Weights of a small GPT-style language model, trained from scratch on English Wikipedia: MLP 768 SwiGLU, no biases in attention or MLP.
Each number is 500 + 25 x the weight over the matrix's rms, rounded and kept within 0 to 999. Layers, rows and columns count from 0. Numbers have three digits each.

# up: layer 9 MLP up, 768x320, rms 0.0397, rows 201-255, columns 0-79
# down: layer 9 MLP down (transposed), 768x320, rms 0.0369, rows 201-254, columns 0-79
# gate: layer 9 MLP gate, 768x320, rms 0.0412, rows 202-255, columns 0-79
up201:551526537517515477467526497487519486484481493487478483498474487494492516505477506504528504512534497521534446460480507491521484431444504526455466472470505478469485513493526531535492509475475477461542491488515540456454472525496523506435503469
down201:508513535490514474541519518448503439486440480507503548494506517494507488504487482500463506476496513512470508517481513488510508531521498514523454516516499485539492517468518480495496495499544490494515525509506502478557488461495487509473538488
gate202:513515525500494490466477489482478480443440468502515496470496490519514520480519502496519515478522514496542568502509498491548519511459513487511517514492500466514506536490519505471535533483518503477477536426524536489557472501483494496508541509
up202:529496492508560476504537479477492491471453460483501495482483501502517517478496498513460542485469475486538509499520508521519527456530517542492473494471503506437537510521534492525514501524512587512469511524491528494511473497496470532463514514
down202:566507507520501512478497469491466496546478508489500466544491499571522517512495484484553497527548441509553506486492509485496523503496538448547428478512491507504442517508488478525531523518486511509520511482487474544555553525500536496503455467
gate203:559493470497524478457527520473469552484442529511468494497495491464509475475496466499444542495511521504499451518470500484545521531491503489518496537495501547451474495496487487532515490508522513510515469532525523452449486504512491553482491544
up203:540484524524493498559421508479532436485489502467502509512489523505469493511532500518481475504510504516472441499494501492576485471475506486547522529416517500504518505522505500479541485519468474488505479490520510453522544520520472549496501515
down203:538519522507516545541454432494527495498467461449520482487485534485496487501530514467500503492498461516458501549541465479510523477515491484495515499492491510497460527512526525500479436509502512534506537470478541501514531477483449535492507491
gate204:513518487512479452510518514459482538543509488533518472497532529464471490465524503485507542446460504494518524487472525503485519561467468474533496493483507517508471537473422519500499515475478526524475500527469443492528469491469470464516479501
up204:444475481506463477481491543497496518502474527505538472540541536469481508523496495476503457463483511511500506493472474532538450496511474539497483461539497540463466488482501499518519476472541498501472519530527538470494527477501549493501550479
down204:466529462545493528516490499501485553486469529528495499518484509471510503487522525509552489489507491483519497439469510527437465491467495492479523487481508498467555519446466527468492497528493501514527510513490490549511502493547524513465481511
gate205:531502511526521509479479528486519500522520480507499552508474519480493495484537497470467470526487519477492562500492501522554531515503453505480483508531521490533557509505519472531493470485492493511460487497553509496477482512523521455485505511
up205:486468500550498531472519509449513481502495516516493544514464498493542499483470483498494509496492519448511521522518460486515541497478470492501485489465529476511457472510522487421541500475526528489548498491534450484533496493537535539507532498
down205:508451510496472525486481518537482442491495520459501455482499507472456453509515518487520479517506491457483517546495537472486488528486530489493513524534507483486502502513506497442486458514434463519539557506485517485541523516488507534472545512
gate206:504512525449498491513484497518488484476505531477478536528455484514490505468453519540511530484492533494504515484438492484525520530470467479494521493514472484494490470492526538516494512469506497484490481494543483533503524490455527493496498453
up206:499513476469533559481486525560495503495476536486505512533507510519495475513526488502534548491465548492529527494508491476425504427497519524500460534454532466469514516493516537473494542465461469539513483492449563488499519498484495532508478556
down206:506482497514503496492541546473495470515534521476508523550468481465518510518533510518545473506521470520475529477501511486464459484540473551507513508500507509494509496489462471453524487526523552486501529473490483518473544502532476523455511474
gate207:517523490544463508474520510525534474480522479524507501488493474501505470495533482529509502469490488547498521475484515513501482477527499474510470502479484485499485528482485525519465498470506481504518479507528435501555511494490529473481494468
up207:473516511496534492522486510467525461537503493526483538485522514478506522507477499514494498532499532501479499451530497478511514523501493544482490490513499495488542529482507476504540485509530539515492500500514520504482491560501477500462512497
down207:472483524477522466493541478493510507555509508498506548471498477483511473502483513483505503462492512467553513517508500470517493494474519469480497453524476498499470486515464492496526476526518512534534500530524460481498529516505486547492493510
gate208:486543498506494491491482494490495500556500467475507500486504497484499478491498500493555504445501537538517461512513474465495447482482500474489470489496523478522546504515455499472493469527493477482466521521511460514504440490539478510501491482
up208:494514479545490517480477505474555465472506484525496495457513495478474504549486532475510523513505499534529472533494520501535499519497500514529503507541482515521476484505495494546479471495510526516483507487499458483519474500514489495495519537
down208:530531495496498475530511517503492540439545516467475468493549512519510503517513491502533499488541504510497528457522477512532499501482551513486529498492510508501480498497486532466491522460519493511521487488493480531521497483512562524540479547
gate209:484485480538523494511464507525488476480504469519545503509497493491536504515529513502502506507521469494484510488528511482448476529482492529504484483472480547492553511485488491475447528521516467479564489497502485469476489475542491541448514499
up209:499482461501527531499520544503542501540501486468514511509477498472557507504502494506475491489506525477484521512469520472526545517489474515491471491536476503531537526510510481489458553474514484496482456489522470475532458497491474511527489475
down209:539483468519490517517484471502510498471480509466465465515450569468498491506508533515542499491489505485501472552484508471484534508510518509488535500444472501509527506509514491466482496514519509512520523488503503492521508513500505512544482480
gate210:520516542501433510493491485465498510516480514487496556425492478494503475498495477478472486509500508489473479534500513475482517527517471490521500498482484509493452525494514523507483529506499497532479529503506518549545510506499502461542489475
up210:490459466522527492489484461495473500471481527526479504502475499467499491501536471499504514485487521460501463497515555526507438503470481511513470483501491490476502533517474502484469516488536534477520486464534530517494524507472471511516551501
down210:502493507588483499505459512494513484493490544533500470472475494520523529472492501480465526524483502487508546464500518538487500502551531504486532496497461482546543528538496478528498477512515581478484487476528461557506484483486496489502491483
gate211:466492487502536517545503517451500487472505529494518525478501508490471497491503534489470493524534505536499498526538470528470495532472513467515531515506497528531520505496468486482501502492496510554484440488522518475485499473530535556513506497
up211:502452512462545517510491432462546474485507491490544523502499490517479483498484505509451503534506482497511500520522468500532494491476490490488531511480503501499539521492529498479525507515512492526501448486502509490516568453499499515448546483
down211:548491494454541478520509438497535456516484501459506484503517517538524516476529527526473531534531524538500499514489470487527492473510495497499527523449485520493519495524525524492488509499525478517453482541484519491515523469472496483437472455
gate212:511525489520536560510538508452499465509517504535487515485498482521477498477509497490485538509467494498489529507525506493513473488502526472479497481510520549522502552506582521507490551496475503529527496481531503450477500481546519506501498518
up212:499498494470475496459484488553556545502537502473505534522466474513469487470540506523479489505445516516489461490541515470503469482536535474498505491502525572518426483536501508503523518490514498519503528493480460494514536510492497491505506512
down212:500487483513545474530479545524524503533477498460550505470497516494500545541486458518499531556512520501501488507507476533504496470475477478516503459501509511532501530515497478508477526480554474527497515498483517486525473482507497506490537559
gate213:518514518469491484484489528513527488526460490449484499467461473475503526430546532477514538501500542488478495514495492473519477488479506446499525493513483516489484516482486522480501494559485495519524487467491480480482497492525555455515498530
up213:527495474473534517488513529500490489492489559506486496480463508474558488523529514504513487447502502481523458484487488495501470467447513485508501538539481476479529479509529481498476504533518507502516509511483523515491456507512523476467513503
down213:459478480501525485511504472485531506458534497504518498484522489458522508541461483453519537475498473533496522477533441416481484495508498471513521500521474467505509492524492546495505470437473519544462537523515503523498528507519533510439476521
gate214:490471549488500481492501488508530495500489531454504520501480541516498532515492505443515498491516551497516532480460531500523503502477466494494494483485500488517502537533516485530516514467497480536479491503528488542540506494482481476466499519
up214:501522499533457563521501496498450491491508480508545472523508503480488488527503490474494500482490426459484514511503507509468505523507524502473497513505514500508519534479501555511469472537484466516506511506546484509524488472470523493496494472
down214:491492484469561522506500488505519517531480468523517511488486470501459460498466533524501541538477526509526452477461502501513503490486467490472520542492492498496503511470444509500503484471516459465535463503488499509561500464493491513528506480
gate215:461521497509449486474495524495493464498452474491502506507497484468538531542470491455499510469536516484512509508557527541448462510513515485465531481463491520536511507493538511522466502509461498571481454500556453509516469472506509498498487473
up215:525496512487531542540521489498503510476476471478521500472504532508502508520524491466547470546572461512485466493475463488488493503489492479482542501528490516530532455512540509531487481493486502592495522469528491522507518497485504548528487450
down215:561520490533483456504472494513483550497466462539470510542506536480495511505486495526475504554485503464515546470464457505467520467494524510506453514524476445488498463479528517580519539509528527484479501498515487489472485493501519484504523485
gate216:502563524495508488464485493504495480502439489493485516479523443494485526482495567470525551501461515496512552513498506447490517526506456467513515488517487509486460518466463493504504503496511464522500518478487458477488522464481461491488538442
up216:537468477461544491539487513490493502462465511512497472529510458495503523480466515474547558508495484506479523486476489493486442511527497477520560548495498483515502520492472487504493510517447519475490536514489528494528477501487558451462487497
down216:486514528505475536508506499494508482489517471515498462558488534488498506527519540502515473494541508477516503446495492472530463537475520500491465544498460502500506496502491455501503456502452500460489479506491475473522504470472486484532515499
gate217:516524482502510547479498477501481535512486445489531495522499506522468514474503514474487495473475515555481468535538489533495521494508525457454492521463495555482500485488441489500511517503490477497501518517528517489511515485572495524512538471
up217:486508534450516487529491533461498481472465519516458536430504502484488493520451518468553510514523520500496474502455525455523480537509501479548488524497473441535482519514536493519489466517463519554480535516480505486513496498509478507478497524
down217:533542505490501502494469523521520526467508510490510520458463488524504512504512543552508492479524473510541459526505510522502492483522494512522507501571462495519514506512518494491506514479482521512496555498510533503498514529516518500511532535
gate218:515539495503550517452482517490522500537480560474460500471478486487472491484510491496533512435477499524487549514461494507538528487490464536485504551478485492505504516510479485474463537490511501507457482500542471491473516507505468498499482501
up218:481497521478433508471509515517492521534529489487511536484490517506501461463528492501477497458481495495481526468503513491478518499485538483469479582460485462512529461519459514519518544478450528461504487505484506520491498514522485496499496541
down218:528516498525456484478461498500526448499512466450468507509561469514478493480499489513530507480511517518472479460512487480510464494511524521447488493469505532500496494495473468485527490482505509501500497503493500475469490494479432464487516522
gate219:521496498506537490517519506484524493463497502497466492465481515491531509540448500471527533482497548456501474505463507518510513523456461463431477494498475497492520484456482515510490497509496555471469481456517507487499519477480451466527516464
up219:500515527501510521466480461501495515528484501498489542506520502510507458485528490490460521497480523481512489520468501508495472514487517486458505543458524507454469445528494523508514527514495475494529468470524540479505509487498513511478555521
down219:473503499504534469481506542489469524512503535455484507506488501512500501517507520468544467501532510465489446514506507503497481532484521480536510507482495505456516481505536447524514453507501541484441479515508560534484502492508447527548499488
gate220:533463488496444485490476499473429507512458533472480510505458483533473498469533490545521495509493508496519516547513528478501493530538534493523505542483466524479530519540561501525535509538470482530482484486532500487485480479536495538469486531
up220:461517463534492517506478470500488539479495485529500519508546467468511529453493489469515533541498499480519504523497491504482450528494466484536481472521500478482484453515496468508499483433478497457471457477529490522495534522493481498460512489
down220:473472525479509485451521480520480542449518489527549551508476533507460497523456496486514533512519507501498482482533530523494516517488467478488481454485470445492523513504483504521540480490527546500503516515541535479500495496478584555498520486
gate221:524507488485539488520483518496500478514467518474514519537473470485529457485568487485538521482522528476492520519489514522508526526495494511481516503508514519492481481487496487503513532507519565526521467533518490501497525463523494507529446473
up221:477512481500488520494452520558503495515527478484485503528482505482468479474536456496504459488488506513495518509518455535496490503535555512530450460508516533508518466503482536489446476512511487479435534495527508472492522491485525530499490501
down221:515498467463499528540478523474492490503460482510489480478504486453501521436457501514501489520481514533509478490471547499485484486503493551480475536506502487521489493530473495521449515503497548496471497506502534524484486489495521493475492456
gate222:506469490514527523516539506470476502505496547461500491503529504494509520499510500464512498491521504516459511539473529512514509449511504478459540497497505439476445546491509529485480478509460502516519450451490479477492472514488557474492488452
up222:490473477457540537485484481499500493516499490477510504465500477507502478497526463500515527515505489447476510482478502470543556536509457492511532486502534511485531516523543502558511500479471490485527495542487525490497515468502536467444520541
down222:500506515531506490474491547511467508496492502495527471577536495476480542472509494510485535509497518537533525461517514524511509495542518529488500515485491486532495511491486502495541511515485536482455480508511518478467524454508516472520505478
gate223:509468505494505519478523482508468482523488478512475526475444540498487464458501501476496510497492529457537433540477475550530526503496528468497503504487554509542542559506525531479521481514482497512530491450505510501495511472516525555492510495
up223:516498504518489554517492483512484522470538517472514516499472442488537527500494523482531485432536508506467500532508490484541565517476520500514495515507489467484512486494457519537512507502506518479472511519536471481450483529486517495479513507
down223:498467471501506460481459475471498509489497532513496489516520502503488537517550525550470480502523474508496518505530494514465552475494513528495522481477433514455505465482464485505530512488498544491507507492527485472483465509505491470517535524
gate224:543521508503450544513531509526505474495523508524470474488478525488518530489497507395529522496495523554506504506503525551466536498530493501509512509459504497487508500479514510518511522481498526482499506509528517492546507489464492524490490498
up224:490491502477501502524554507479513462510463506518487502534493543520479516513509502509517500519471509487531465505488524486516508510477499526501503546460514509491489527487474506483507520499495470491530531508449516479538504486476485504516516478
down224:490488482484490500504498563507519489494477472476502494490464473504506469493504471493538497485519492526469535525478515514518477490514496530501526489493484479531503493499533484462497506504525499524507552532522520512503507471482526494500533500
gate225:481465502477517451540463498497542497465508505517456541474499510480499500484517523524502511529493494507473476532543470447513518499439515514491474463501481497508507510465524488496488502513483521508522479452546470531479482473454500504518534528
up225:492509490503518541500458453472519511530484513554499500509514490494532525503497448460503504508473466500508512492493481499473507507489519528534513495480522491526472520525490483509462498517501480510524504495536481516475541501464476516496504527
down225:496512548494483492537513479526515496502511519520481504524532518482498507495526521495463497483544511510472503473517466475538472508551474521507527499519500535526507513509481436459430495518465523509461442518497500547487514489469529483499509496
gate226:475552506531465518526488479482487497520518493492485499495575447525479492486501483467503539491483495536521473497493474526519543484500522483481481483499494526537446539465475509450527486450520463526485503505537469489494512472469521483504494484
up226:463468454541485474517503489549521458520479541495503466489525499488490503487513510503484480518521519492493553551491496526496508523483493491473487507498507542543497523515508509472517490538492446476517522470524522499484493500515499457480512519
down226:509554505495488507537552526482503481513529463444447507495521501504500512495512498472514540517500527491464502501488452491527482486514528508471501508460491472527484476526524519520482461484492521500512473521505485510475492495486533508458495527
gate227:514472548487491507479518507508543490509482531438470528509505509456466527500518522479456461472471518512497497528526506491483525497490503452531476500498528563494478512476503507523511499473548514527509537456508461443505508476538534492509488469
up227:480500530519526474477515524486502484501450453498499479497527494474518498475480480515485496554515498487480512488491530492440522501510507485521465488527525506508511504502508491488484502502513458490536492488483534512495492449476547459476558573
down227:523490502470481499490491523453494508488558492469513544493514551467538540501527485505489512488470516500475461517562477520502497465497535479486494464509537490519511511503453510494527520400461447503509469453476518502468461500519495511505524494
gate228:562513464519460544499458510520514465459493472536473546463531471479518462526454495434489538517491514503455465504526509488533480478522450522489507485548485512509475523479458516501563503459520499507435493523510498531497478480492529476474490499
up228:513488533501490497500481505472507435465494515469517512537539515504493488495517521508486512533525501537443478540521499534508487507509498498452482493519485485495494471508517490508528489529517505515499512457470464456498466517481525512470502471
down228:488496506483501418519463499522501511480504488560503537471502517518472545467500528466482501461500505422462514512482511500495530496505531509471499492490485496509528483469494473499508460493493509505469483469498531480525520478531502545479533497
gate229:524487492503503482527439469489489501478505485504504521445535530521503507524511448531489500501514546510525492484503569524472501454510477454504500514505467541493509506509481523489500483473504528499541477486461517518494484474512521543502465488
up229:505476529504495494499523514480470485523513478492515487512481495495509447474475505506494502500471472521493495508502508510516520485479492517538501517487535491501485513472480508503485481537521469492463489495520534490475519519520501518523537504
down229:489499467515483506497486488459481469539483557495509523526481490506487495510511472477487471521483480483476476504561499500515529463485525541539493507475513499468522528525508500526538518486486509535508530565518476524507455468495479489483516503
gate230:529510452513503531438532451503474477478483545492517506522499457495507532537512513511472454520455493546468530500519506491497521463485479475443500550508522500493543530505525498459578515470493498488548524521535475491507454498517493452509510474
up230:477504537522499508508464541512481525515521493485501517486476487469466546457490494490514486518499514500485495530529487510518517533487521511523512466522476509501461454460456457506533482497498490530517445446480506476560525480537542526527451551
down230:516502488506500518494525463461500485511515505507502460528515480475497495465495482490466466491493521504503502545544505471509518491495515448477488486487520481477545519500514492480531517489525537482507502512534468492520488445502544479495478449
gate231:518530477543510509517500517470459489474505516494452555499497475497482504509481503506461486467459523495497501502481513517457495507503447531479448491505508526519498529456502528509524487492540471559473526517487474511491476475522500509515450447
up231:520490515499456516521460482495521462502473512493505497507485511488491527494469503457504524512525540514470493513509485497500509504518475450495511509527485536504513490502508525477548518485486504477505562478474507528485485499498501506506553491
down231:519543518513498457501453466540527528523555457497492532458473508489500496497522492520478509542489499467473494484491521492537510506476522502464495529516496450523506509512523511495462490455454469483477502554512521476484485507515500528469499532
gate232:476493503559492520520520481541480445470473532526527479488513514483479535529495505503533539503541516504494480494514499491474449517460518490473524532456531488491520516502523499484554492493425503502544507494535481508521467481527498487495508532
up232:528518498483487464539482499452475516523527493458475501513519497513465498474515538488523480486456518513486556523516513503514524476532492486520476498529458480537491497489457514494501479435553493454446546489474472501455521485558543502520497527
down232:433519527517464501547526536545493461499457499488525494459512467459447491468511507486523523517495502504504489495519492475478486496462483499471537491467507467474536526512501507500532533514450478479554521518521491528531508526506506466518495511
gate233:523514508493505513481477531535540521475480526487470497506477532485496520487496529474500506489524465525550532453484535466528521520483483508475538536565485484520471502482494552489489481522462482514560455498551493522510457503488502478566514447
up233:465494475495533474484523523481495531538500566512469513508506507512529500483564496502502530468457511518461521509498509507506493467467451475503489531495548471478503500511493515509523515459519482456485501510498559465503478478556487471499504458
down233:456464484447493505528540458495515460538512514499491513465456451490497481527525494453495485551542554527499527553469481498494542465534538495499514485496494491520457482477510496516529454501519451498489529457527510486483489531517492526506509508
gate234:516480482467492515498471501538503495464515521457439521522470471487493471489521488522499472473477515478483502510485484481477517500521495434474490499576478516529522469497512481434529483532523482506504505497488504490478492483518521511485470500
up234:510556470515502504484533533509518500502519518502521488506465473494519494532505436540463508489485500492497499451487462516461464534507532536499485530512526487508448474524512540471531487510482477519478517539511462516403499513543570477527460535
down234:502489507500551446491503517513483507536519483488511495526506492547471510498522494485526473474540481532498462522520478485482479516504512486536507463507504538482490481476573444465488484534444481471506554491531539503493478466514509549492481524
gate235:484487535504471503506484464514511480509476507488458542444513534532534502499487511536512542500467509538510487519498488506509526480512505474459517474495525519472448485459469511488474468503455522509450516495473513517455505507497505515476488487
up235:488504458487447529494510452490512523531521496455530524497496490540493505463491492471481461461491519502554486474497502508482492515490487452486506488513449469466475489483500492456467492472462504481478506514528556518513502453535452449496458427
down235:482538485503487509488410517516544535499526489442542496497513493499554542482489507538503490518491477545497528488467466493500475513481504504478456493463503458521493521494478511496499455519544484502482510494451483528492528479460492478457513496
gate236:547515513517503459501538480527473482460481444499510497509527456473500494531517510456477482495512506533525510551477485517492507532508505476489447500462469513562490502499489507491547423467495455444491519469508438495545487480483468503504508512
up236:462473485477538472474505496517498515503484522510505508480471559521516500500492505477497501475533493498541506479477532535532483488480491498515513530543486478475540501500465474496499491486507462544519482472540479511472491503445511511464510484
down236:456507493504491549517489546501502499478486532499530472529475512507482481514489509493473507533486508526475492458491507503525487573512475518517495485500435498541495492494518505500528490520535497515507488521506526511507493516508500534463519485
gate237:506498489558530494519490491489531496503522513473520482518496516506501523504510450510473491502499506524470524511546484510501501481502486479536438493507463546474478517493525469501467536526507479480497470522499515512483480530545520528541499504
up237:498501518496520498487536544469492491478525510457518500532525474505483504483550566498537495518546525482496524506515513426512514561508528513462511530547528497466509538512433494493467481536545501450468530514512516485476501484507476492447508505
down237:503534471542522523499489522478515453503531457526505474487535485472467493503518505486476554530531477518570522524530478513508468564502534505543473456529502519497509529460516464489497496537563482482465532524538495455483516487513461530549557460
gate238:508520517480495516459477485521486450436498537472485545520499470484514538502501535520510505482497503559511533545490493490527520479505492449497503548502447503502503526483506518443515486492475524555528510456493469501492456512508537495500454487
up238:544512508547495502533532452469491497543490503493471500508484484476455482496516480458484494485492512499505470485522463510526467523473489525485500456478513519483453517506502475503493508498500483478486510521542502459528506458479507502476504504
down238:494491492504460518493493441534539498478529475493462473467538491548495488495484504478534483463502480527536497501491459545451543512477491526520507500460480534509482534500514487463508547517516498508497500514503465523524517441483554464522520498
gate239:488504483522516492549471526485489498500491509499480481502531480495527504508512524488476495454531515475476530484497472491520497501487483526503472499492454527517513522490520510440509477512519523550505494474497485518489535508474485498478459501
up239:508534516578495525479491521517453471490517511495524529486462520487410457490485524452479482510505532504490507542522518448521520492514498480461493514468539527490535525493472518532519520520483486517514512516486501501498457440492512538507493465
down239:465501516557495503542468531515519446475506514501505508492510534513490481505514506477482533485530466501493526543457559491475509473478546513472515518502507527499479499517476520464501486494514521504539486464489499510495502528478483493507510445
gate240:478514542484516452473511537517518565524471496487512486477467461474522488496496479451514495491501453457512555481499546496499482500495493482436519516505507522458468513505498504487475500467493512520503499524504502469483499504499508471520515526
up240:493505483520536547509499490515489516488502480480499483514475495469564475458500475502491466483464481515559480546495470503523520532478484496479466529478527460495520501504503479470496488514478564535518497527498482501538512537498509467482481512
down240:455482524497461449542528505512509475506520452509524519515500493474536534534520535508521465470507478484484532473487524498511536498489527476486471517481467504515497467472480517487539482486555461505504505523480448497517516470509477521464458492
gate241:514529562532491490483503538467539501524472491477478500453530511527481470525448496498528494511516510547469460473532517469525502511520480484518499510540476528514482487488461489533468516521506478532532505450474482524511529490504467463471448517
up241:499487486476498489518483523498474485470455491507462476508505462482514488469518551525525499468480485471500522481492531461496471515484480490504478500429549494467581562488491527512522476493473516516514514507523489533503449519506482487519478518
down241:481498489569485473462513504498491517506510514502460544461499486473514477501538493527479485490525480485519490497492504493500524481515507507511516506517505550512516532494513503518501488502458500468484533479506514470519470524456499502475508511
gate242:522518498522487529512523503445493497534509533471439523460502541468549497485569528477519510516539461537500505473482512436504554515492493483510545514493527465496481520497482516481492506528485520516557487468525498488527507442520495529530535507
up242:518489547503485451500489478477476473518508516480540460497458447514494491487510507490502503449453463475505508516497461511426429529493469508510480465508461523506494476499466435544473515547503542488470508503462486459499494512524488481493514448
down242:511502510499494513484468492490501495516530552467508505495498445516537500494445499503487517485456488502507479526440458492487509515531488468517566490502445507458507462479465446499516492491509476480498502512537484463514459476541473528498536514
gate243:536518478505489540525497504483524513507486496472474519517469522503514532499519510505509499515513537508513545498459506530529498490512464492560468515457522493477479502493505514522483506496553515523477482514545492502510514509516466472534487545
up243:489480476522490561505454498473526470487529462452484510492512450466511499452501481488503515506477509489453475524543484484529503507521464505478484505516528464504498513484514458534531442527461505471511490489562491542514477495490511486493492488
down243:517516506505512495506444472462490533537492435514477511514535510474515460453456470467523490489480458479461515480526527489527513486414495513547498558492522509521484523531480514528510459498462510530517474483530524517522435512494549472488479468
gate244:548488488535522481518508444475496484491494519479456504477521470469510516462496488514559455527456514521461507577492554522493526521473520485514490516468534578511510511491498486510497491477500501501516465523505500503527481478501475497494498548
up244:501493486503497491530518532522514469559528510492536514537471476463468536500507480500462518501474527481496482468517481491491475482512508518485468537493442469491487479475476524494532507482523474512507544501476460472490495529480556460508518457
down244:538514509506540490548515522496517517515509500510519477539503460487509562512489527490511494474499487492481492511531487501502507498515516550512517517510456483494494522474507513543538493502544495478489559500470460453528467474503535479493519482
gate245:536541514542477492498525478500454473485506511507482575464522485491467496503487524478483496507506494487475498489498510499513513529518517462489490512478500482549505480490532520498500487508506502533506496485588513525546500509479486494523486516
up245:480481521483487518515522525528472487494457490525545526515498486476482520466532463470532474492490526490510528485535484516456466517503504500493527518475436533495483537488468506467496486473459530515490516541487475491490478462516538505484470492
down245:505497519511494464525567507514506491522469483522535509497502505535510524484523482474502489473534516499516489512526514477483473551519553526510532489489490532514505501492499515503489500498493479489504488476494502560512496491523515538524499465
gate246:501524539530551502488482518479514511528476542503465510515559509492451507539500483503526492484495505505523490512496464501510516513489500527526552518576520511517501533473486493458481508488466477533493466494459447508498498531504489500542511471
up246:480544490485474524487474520473483552506556469547445559506491544491531440502485534485515533511485480525518528533491516521480471522496516524558484505520499520538488486506499460512493522512500515526480525514464468428460522499492501578484487507
down246:471475535504502506535460467492497525542508460554501537537501473507487514505484530502581460488491453499521506501487494465473451524499521502509490505493480503489473518514466480496509525498521546530469493436517493455516538470543496513490464510
gate247:505553519477538528515495515482478539444450529484490508470511471496501477520528480476487523481527499498539542483497528488508459510479504466479512543483451533494492509496546507534505530510504524531507544530480475533492529503505527527486439526
up247:536513510539516497472468487472471504460489559469470507527543545459473497528537529508476486484485513476520510502515475490487490488502461548501535502462495532509488574519470479479448477512502508502450513502512523532501498517498529547497493486
down247:510495532506465485508500493489488530480490543511511543516471488516461497473477516497521478487507501495544523516526535520516484439536567483536498464491455490495444521496491483520551523485538528506484470505500484497461509467525523512466497527
gate248:488496484500469470499494507468492477502524490539531494487530514523438470563506516521458498531511499498494489510501531509469487546475515488488544512489500490557517517507510497473496503506475531541495496510498548536438463511471492504571469471
up248:466500475501496503537509469494518501505532490503464526540499492470498488460527495502513475498497496527487472497467497461523472476456526545459514507560529500516510485511531483536528514495486494465533468484502493480515571510512516524493579504
down248:517483530486503498535488494470475484496487459466529467494505516503513554505517512501504451534509479533469519480462488499496526488523550512479533515506515526499487467488468531477492485521482500488476530502487506496502512540465524518540495509
gate249:484493526471495461544505505514514486527493518511499505509527490467534499511524542454484524496501525517470536518477555498487528526478490528547510511511476477491473487497467509476489527528484491533524461489511506463490498538481482521529506474
up249:487493521500466471515529530522506481516493545509515533493507496492513453506485512503497474462492485495501490505465507562511492462502490547507489523500555500533508489500488483458546520485523486482430523505505461468469531500523489523427498495
down249:524434490516488510508466530514533487520533526503510531491530511457553484527485517496477536495523524509544538511463544464505491478520487486442514512502515486526487477491499502472531491517495470452529506463498497489509552517498490499518497508
gate250:514476531510471493538485504476481513465486503497510520495474498490519519476454488488562503558527523505490507516515528503485536487458502465465476485522488519522530486486501555516468490495492512519503470513478478512505463496521482560457511504
up250:453516524541485516531552491480480484510479504540516507516522512509517475551451482536469495496503531451469480495498474484493559538459513497464494504523536500486506462480508541524553471503506522511551498488519528513527492495517481513513484469
down250:484502512505472475516538504499466476539481491598496503477524523515480515476453479475500544488514520486517487530508584495520507490503445473468502514484460502475539445536506549509464442485530481469498513506485474491516496525480435569478525469
gate251:553578468470508501551452492489501527504482477496511518532517533517531481537490493509473520510530488505528494502509490519481513480487509501508465509515516508458520448511535520496510529473481481525517481490506487513521517497549435493501448542
up251:462515499463508493555517478504437527510526510446512531532454476506509511491520498485458474458474535497509517524515484496489527508481479495505528503535472511497516491501491485463512547570451527507524479521508480490499497476480513473470499484
down251:514466539502511473521514493545485537518483515520486471519501520516521494476484481527508536543511552530482526509515534482488498527512496471479486518459495494507459506472455535536486486479519495494490530537495512554543487529462462475516500503
gate252:469486522480522485505486460474501498490504497465498532471522459485535477469461514517497493486500520573550479486522488514476462540489459421475500502496518504467528490488523470488495529537518529504470529500473484503546503521477504543485492500
up252:466530530474538490492479480513512497483473538454491513507426500505501536482525456480501526499535468530461534488520487508523456539471492470514507525468514513537471518483465534486529500519545530545492499517510523524562496497490508455483521450
down252:536464536488529461534468493490512508506498519530471490491493471526510499501502489540505477496460480482528497434476539483477507558477530525503552519493511469521503492499482484500488546498521564479506486516522472489445512498556517519462514448
gate253:504520442548509529496485509521489503569485527463513513493530451509457513507489489538482495496518523529484477480473495469518510551526496477506461496510472514484537534491498497565569500490509478497477502465509495495496467480470504502489470484
up253:509457479492488515520511515490463511495477553548497514518468511458465502510505542458492480480481499467511518491488496553563528479533477502518535494453511456525518539483538547531492501476505471530525500484521536502512511501551541484509481530
down253:503509477492524488471490523510528517498489518441516480524464487545508502482481484510495512534491537528494490491485508509484540500495495498542491502457472549473485473522504538515507528485529498499499506510448522564551469494496475448491497458
gate254:500491487478539481513533528462517498480534545474516534473454419497468530501484545476485491508504485492482543482465540489505505483518489484550570458501474486511536458515482513493503476530480499473524541486531495571473530456559503474505516505
up254:522510508509503509500508508458499513512504470517483498479478477516488530506509505532504492512481502485512518462550487476471497508466472502494528508466509490497474463472508453482510521566493553501490495569510512506497474462515485502519510473
down254:464490499489472540484486492516512496568503518561539529532454475530473522484502510530493453477511472530538485529454469519468517488533510533494499466476505490482522532499503481528534493506477507488513498492509493501479499468535457460480493549
gate255:493495545514529456470488477438485523498516494541456514501489483494492495520498519504461518519514496477487501433488495506511529471487486468487430539533522527500520496487462497488465439484517516502506506459497510501534473481508511466507457520
up255:490484555519476488496494498461489478457552478457490529504559481486559482503539502512494449524479494515433477488541493490496519537476495449482474510512470510541536473467508544521509484464508464488496491512545485488487519485503466451523540545